{
  "n_layer": 8,
  "d_model": 384,
  "n_head": 3,
  "n_kv_head": 3,
  "head_dim": 128,
  "d_mlp": 1024,
  "vocab_size": 7426,
  "activation": "swiglu",
  "norm": "layernorm",
  "norm_place": "pre",
  "norm_eps": 1e-05,
  "positions": "rope",
  "rope_base": 100000.0,
  "rope_fraction": 1.0,
  "qk_norm": false,
  "attn_scale": 0.0884,
  "bias": "none",
  "tie_embeddings": true,
  "parallel_block": false,
  "init": "normal",
  "init_std_qkv": 0.0279,
  "init_std_o": 0.0,
  "init_std_up": 0.0279,
  "init_std_down": 0.0,
  "optimizer": "muon",
  "lr": 0.0167,
  "lr_mult_o": 4.0,
  "beta1": 0.95,
  "lr_head": 0.00651,
  "grad_clip": 2.0,
  "warmup_steps": 200,
  "schedule": "wsd",
  "decay_fraction": 1.0,
  "decay_shape": "pow",
  "final_lr_fraction": 0.05,
  "batch_tokens": 131072,
  "seq_len": 1024,
  "doc_mask": true,
  "train_tokens": 542100000,
  "steps": 4136,
  "dataset": "wikipedia_en"
}
Each number is 500 + 40 x the weight over its row's rms, rounded and kept within 0 to 999. Layers, rows and columns count from 0. Numbers have three digits each. The size before them is the row's rms in percent of the matrix's.

# gate: layer 5 MLP gate, 1024x384, rms 0.149, rows 599-615, columns 256-383
# up: layer 5 MLP up, 1024x384, rms 0.157, rows 599-614, columns 256-383
# down: layer 5 MLP down (transposed), 1024x384, rms 0.0917, rows 599-614, columns 256-383
gate599 100:505487609528459525561619466646442563487386482530453559497510500534532483494511572433513555522519477467555504434552493572532465500522483462503539494485513513581405454511488437550432500521466454490465479499463548511442401419503559475520518466500512448461508437474477454500563520487517517519490551515392474523414523537467511554475549562528557472469466554549478497528460444525543476550471
up599 101:524513498495492514508509575520488584495539496544416432523477482488428470415531519495439493486478559481526466418430481564521524476487481524436463534509544511503538500470513416450555426542469486499550510518573533539480525456534486399557486504459496494503470452458540538486492578381428527506520508500477558579527462535478554566541459506517531533496556572510462539528452490463591432495445
down599 099:559486524434439480469451461419579499430558431488522504586506493575529511543487505438506525501475500508457459446572519467479529476506439561479474396532534465495472560492468463478507486510517521522474518534467574502442551544511523440549497479509462462577520534494471466495560510499443538498515484504489613431434545544494475396479515435517563483438453500543571488527466498424517535546518
gate600 094:487529468531486501468483458478518462544524520489441497558503518469485454503542500505485484524507498571511549544513464546452492530442496529505501502448527495538454550433445483480469474495479586454509453515462564505472507480540542509517548507480509502408557576427520459505500466546474515428498606521436481451497523465572500458591479558528514466530493495482521510468555474518541460537547
up600 093:511499499506506543509474492470563427482482484537473491509561540484515562478510481413516545518495511512522564480448466540576544486528517581452500424535589518518505481586547467521531460500534442481491512462488481450445469515442476527409486474496502462474500508564459527465452503536524478509516558543505547471525473423506472494473517470487537517465563540567485545527472485472489520521471
down600 094:573559571512465472523502481521381494535449525463450487416455549580520489526495536503527531581496491526462451501489550519373494485551534456473510550448457476466446569413521479559512489500478485490538472446533578490452502571528523512493485518538440577507401511493482513519498458501465505511481481511490494470445537496451480481528511481479497514478474472453523479506630470498464504462525
gate601 093:540549502538559521539529523417463466526530621516435558452472485555539500482500487491570442505556572517461519501505471505480476510466510506502541527517464472420502450477496460539519535544504446467434433522460462573500497553572526521561372494477438536540459542511517465485419534449546480510454506517567564552470516462479468520564496535481471457539552482501457442491470547466478520492513
up601 096:478580492490454565476508541433500513483502514599532511547477468591487496545486542458536467519533556553545420503493490512516553502521514498480542503492542503485463485459507462463530459530447485515448438464521554518527503483510496538456540498480388482510570581503532542430425517514449417525511571559457503525553453494470485507524539483526502494442491513440484497408504508570461544502580
down601 092:536533494552533519516566513508439493465437493427457501465501471509433500494509533482520555394539541527426507443561521524494495435519562471500571430529442459468483472521459525539442485504475426478540457440567472503457465509520590478492515550527548455515537449538448502481530454585520552451495516542527427447433499551540442513544503572514510421561575516497500521504514526491483577508567
gate602 093:484522503497464532513592492512551534450441487503455529530491561574472448457523450490543501470528504528572469505483519496456420526488553453489524519531537480475495549514536530523566429502500429503513449523469502459511511450503550436567544543454523523509582490537436539518523468526562487451477499451521477484502485483511477452508480509527453516554483462468465515479543439436478592451467
up602 091:522492541464530590452502447508493557415499499494426470437492530541422487446482509473527562434552526487541541549499502457471440508614539454497493454528478532472487564622562549480452522516486508478415525430459494548475550461507526509477575474520481477472472415486519512517591473484579489468493466512574460491535545483520508456499510556527541561507470479545487512509474505564475511491468
down602 094:567485479579404431551514506472570496465398554503509482548465512530535495534463523517565483488495520495463485448511516481556576536454487489456478571523510531525540466421452558520516510449531533490525487570455489475490561579546443479514551589442495508482563446461503520461481476506472565495471578517450468481471548533467468456547520483480535513503522514479469532528438503468515439457376
gate603 102:422509491519549530528528522451498530475507489461528513574565490492502495488509527443516553474449503487506478474461529549472490536542489466493513547399506493488425555540512491472567515500471494459404472474591458416476477452500526488492446532585542526467526509501554499480465485536510553489516563504521514502521556492448491521517508511495444583489530465449515555554572601545552495433504
up603 096:527530510455491507409470490596556480493473554543479582478539524480475517489434461526486472446559446510481469463554497496481484443471556524542501468491488417439499446493492513401517497510502531550534597478441457599526546517465493535538464434509457481515547505513516512484533534496540543488515430498521487546526445483568517500450466503447489503502523458538573530471468510484442466487476
down603 104:527437474469552515501534469483501497525475523510469584455548489478510467520538550545515458518477495492479565490530485491507497470486595567504588468423474525541516487552557504449565515565533485498485511581533467486504441494522562522541567487476472486492451558535476559551493529531431472496485448445513411513546487518481464553551503488434553521556565521426461571411492493509503524540548
gate604 095:522450453477564456454572504577489482488460469417519542551502488482462510522553504479436488523543492504494484504422572571430587559518476467481506516511556550500483540523454511508430567499523539523487455495453491479555488432454517483465582519482459479530479549450486543532529511490512498474477465484554494527528530574598553519473438473553522505450492482547608456510573472475524493484527
up604 097:459537554406463609426477487465406542493448538505492462440475555521600547480449461470547575492436471539493511567574483534477522451480463615519512473467397547509453558503466502494511455500540475502434505575579527513449580559494592508462532541537557522499516458508511541481531500460546528556483497496519482456495506422525473513528444494460544519547504547475531555495519440478490449522489
down604 100:498548443553506401526544543442406424504505516457531520487523505519451504483438477435483514497506524485472433549478509508499467456527481477513426484500500590529506468559473583431516426484545478465550454501480462502560454442459529494535431518486557594501456468512565493525500550470498546578571541491461444499528526550461400493451548533605478490533562520509545525498498536508546507511473
gate605 099:496389465520522477545573542479535473538517500506480544500479538545518522429526505557418500551551418471465528533492487484508469553510511495466514504503481471432524541497569472417463535518457469461565461454456423378390499484526478484467486501532515456482514547562527508470456485473428484468533444518493495602537486511550444484552514452480544468550584504481507468465479534557556493500486
up605 098:455506534493508505517478447502483611420547530510492507560514517467453456458502483476528457535471457464483490504530469439477514499405525470536550523515537442525486498557480492482472496513556546541538599532514454457523514465454526562528484462467484497497512517505471533500460526495531548448459530476487456536549472437484543487495527580525510492571500525545457487456410475514472561518495
down605 094:533528549413448554491538483478516488535542567541662480487505537509432522506461565534486512443520553525520508559561533567528466528465620515449476550529508514538511471500475541513517513477558529592531456455558492510519531534516430487504572460582504468491563570467551484561439471492438464435500470502446563501536440507440537555480498553477515473499446500503489446500506477553523446560479
gate606 120:390500485502522558493516522481474501455526533563534544504469504492515512578502496510514529552490471501553508493484505451488565543449517502445520471443519536490493503479491505454419494520514488481513535493496523533499548474497470473514467462405533488534505504452490448485495488492501425463517503530502471518534488439446494554471468445512560494490530480498533551565505521518521465515473
up606 120:533528456489521512544547524489486568512531530509493552482486456542487526602525458514523495501466536483462427517518475486502536486540431517486459496459554520530528524485451487433523446476490514465454503448513492470509476545513532505464449484500467485521562465554474495458460463510553467530511509494505476514535416460523499481479478440483604522470528503468488540503485523490484436496484
down606 111:456511459425464532489502528556436492456523428531527531480533500510458463447528573483484529473513473518518474526395527546502579484479501503541509502516491514467514422482465532508516488544431571557504411489537502458584512405533452503503465469471425496516508521435477550436481490492467460458523519455516471467490463443504503411523545482603521561441452588491446494626538431585508495503524
gate607 086:496516498541489477525454509542544448474463474498410549499503494480416501476514466500464506511527485504489522465508491572547541549422503498492548443566577480531461448456528481502531472497461509502551421476483524434423490520523488523461544518491510593498471523483515510561491457542465492488493496444468468512483503567501545524516482515529498506469519564380588466548547451524539513418545
up607 075:532531518538546455510522471433552472480638453514519420429551402516522474553526535485484543470583504490541452468437486534510530512444555538467519525547493505526455460441511450499455498579482457510517547555484440477450462506528509542493471530514510519502455525516545435525495585499517554523495504413466440529565534507568387485508501471505523519549414521472443517491467522497542490470497
down607 075:468467470470461506489438544504528476437427508498499573491501510497444500379512432479539548521470523510510437478417561488497539489489555499460559484515503495487443547507537485487561509548435556495538508579488461503474481495499549523500523437451541491520391475515543513501527490458513571534426526553474516475433562567483523439541537499564428451494523499521538502557529496474530533512477
gate608 096:464523543487551496484424484435579535518583522502465499481499493476487549490550436537470501492472464594500450550535494463505486477521469518523492523485546486499527460465548481521520482443503462444534489453489549557516551550539450471511436539457490441478474519449523472427495516467472482587413568471530473490530524535447498479492596531533494503482497573488557510482458534510482445548459
up608 097:538495510514526498507499460469440519479479507532477462501448463562535432550449486437509520544531532533569529559441505527507518528454540510535472478429468524552480493497523496493499559527476572605551489542532547586495427528495461494531540532487451609503544451483450562560521452494404525497431525529484462519502600470508507532502469558499565525454501524543527533470505461464457540506523
down608 093:481539505517520551467501482503478486506554533485535544494498503541462502568523456495478486463508476458482489497563458462515488489509534563454534455449539489552477448509465548486519478472518515438449468475503472527507460456494602505541438547484535498496421562470477492483417598555520533449494461514402505578522449416573530517447449433530555477512425458475482489526508550433582532524486
gate609 099:505516473458510472481445415478500567471509443489511483505505511527516429538471504464522426481491482509509528460536450459525534513537516531455611510502447572499512514515524469498530490547449526484465477504532502523529498481527551450480531505523479447482546544510464543568510469543553476486602514527466490538513449509497475495553435519511527479466498577485431551493569577513449514438403
up609 100:477543506526491452503560519477509552552478525508500535476496500508516542588506451437560525467492498539507457510514368475507562480526460567517462502540468515543472549444427493549516519463514451452477522530493491493471418524523418479489555524482492533520577458541451499495460561427525512459492500535521494481513544469579468489479536541424464459499502502462498409478473513499489529483525
down609 097:461404462421474541520431537540541509526533563519525495489510480467443587476486513519520573503485513562475470547470563469513524527533505537467433546453561512466462541477478518463462551531512445497573458497450521531473501475518535485484572486523526514480519518450540428463510470446482524478523448511486513470478513513448477466497447542545447512493628507451499463490489459469542489488462
gate610 100:508478448508502533441578501459527474540487505465602591507496533475472490443567429481432465485543514419512561500553498546555461528522530518433569541507516566530547487538524587447443458514557514428465476527462514514497445475473538492515526507471507442483448510503489535453518576558482503472491497437516455518559529506511453537515438520532405494503489520519529473494495538427536457427511
up610 094:536456497452524536525458476526489555473512494562422446530495496397511473495526460483488543521431498575399458511539500461508546512511489444511555432499503447495519495470491415540502495500495455499496526450508445456474510553482541569470460462583556547490496458476419528458525444457504474537490459502509443429546553566487537424455469521511552549532481494438503539513509530527479584479539
down610 099:550471491431451469503403500474498499491455493483477523570517549434491477507515492405478433476451495462491557569492487488526445483460494475490571449490443544438441497491454536416508499562498499487475471540442518510501516437521440511497450597421476396500475505497518473479494542532603497465549518473510545532509494519509478538489527502505426442535476538430550501552555427515533577564411
gate611 094:519558507491526461529443534483430544516537466428512444518524423524532464520475510530472500496468509504503479583462441492498505441473509450511503494497528511504450541497504527491478518444574459510557444479500551501512509525494406481525468506526521465476524460433555498494467489448551596482553511592486537496546485457568517500507460538494455520484551462498591511484579522482464426516549
up611 098:526539550490455520508448501498513515487485376519562464492596459511548543486457495553480485434512453443533449534472448502476572425497493467442481451537515472513484556529412563465506541449561459552517482468510530473478490452524407507409531535481498535430580522509543535487498506520572467539421455533487478530529497496499525480542509439529486500505472516579478493479467536534481514555497
down611 106:477509541494582529551494453450479434449417495506607501518513477498503482529485512499511460553569460576514470468479476463448473528466542537544472527523531458540482540470486430556477481420450508540475538564493484495529491508512579493516463496489478537534449584496496582469524465461499566473464521464451481507502545452484524520456466485531403412524510508545480530452486490430521496516613
gate612 100:530472454472542415496524528551555464458468532522486521522519478492504501480505539554540531475515549536516534443476528520567498507469492456554480512453441529457467497564510486484528501535564491439537451529550524557510436495506576439466475564519495511456453524509487561482552425409481527524423603499466505460523485575491461476504483504504428552424532443573563435505539517464540553474532
up612 101:497500527496483452467547465512569535422596598508516551508447467434536496428515490522481527476530552525487577517545507520549575454517472454518467518539495456539541578516503511457518482538498497526525557484451500490436433441490470500495458481522459468528493489460464449510472488507477480523461504522509480444510491555465532454484496504536455520509554503443468595453425527454499558560445
down612 104:485496462517474483531493546525470498495471486513481419541533471529447465468488467510500500518510470507530543486495541448468522508531538472575456464465520490499520538600445548550578598517492536449483468519478475479463499527566499497581510497472510554472454473556554497433439496529499439485531511568475503444368538490480530441544486415481517535521519520440458542497514492597547422481491
gate613 095:554507535517535472501480471592525519470541574446509559508496473498538474432497502572527478450572456533466568571515506589480526505457473479526475548464490459516464487445454511453537467481437430512502513534471517482503459493489512505415493517457513514471463463538439513523491454493510565486492468565474479502434491510494483563476554484505561480579500490457502512518448473533412548491560
up613 100:482452537465440503493423526501493447526503427496466501498417597541495479502488586493519496560524540541493570491499512390486537453558559520423499470471518464479469512507485505492515459476478483501493427410539423587489465455521509505464502459468523442492481490542531507498556582507482491506533480493566572454492562511507517474491433538470448428612505599550478494518548530524453556483532
down613 103:508558533477420496506583492480493522514532514482599520500511469512549548449536495465457497457495504390480477440486507491532433486481419491544520437496531483517494518480454457504507485479580539481480530480548484456430497519508515432507464441515436548529476559474417483578530389503488498445459496535506475445407533452436498380545530576491504497452519489492518533542454482448526551533555
gate614 089:478530537483436462505532530500558443641506504502495521473519458509539527493456511536454485480522497471519417451481526536473527586447519489433474533528405431423517468511533561471457513482537499472446524515467497550527453476560531453519490568498487498516494539499516511509512564478544499512523493542536542490544496485563509472455366504497478472488485474532464481542510497475532498479517
up614 095:480500471500488545407453509555551579503522493529529496404517586559512457486451512498543440469522574429537430529548488486475452568487517539473511544480486478601545487489532502480510471523456527494524482526512507431480511485476534496548495444515462482506527459489481479464488462490473527508509493561509499516465496500510469434506553429452516484471431491501569481546498479492524496454503
down614 094:580461393540432494444471528620531545469621429558447510526514479454488498493501448569578520508537508431457527524532490567556493486540478477399458474511502464513527504517479529496471470479487482452523512503461534452550498465515525510479490458546497540464522493436462495524578484518509551537448461549500502524530529524498486534452507502576486413558477524483450499475415462427482522497429
gate615 112:429500542460489507594454477490501521448477511553559496574547449503496471495498507559466486407479423515578481522406566505469466482542406549458510506532450456425450507528503535490475467495546489439574462430472526529519502435507507430472471516488495505522502513535543442532497494585468505461469475472587514519494476495499489534520420464509526529469474472507478482512488492515422450524497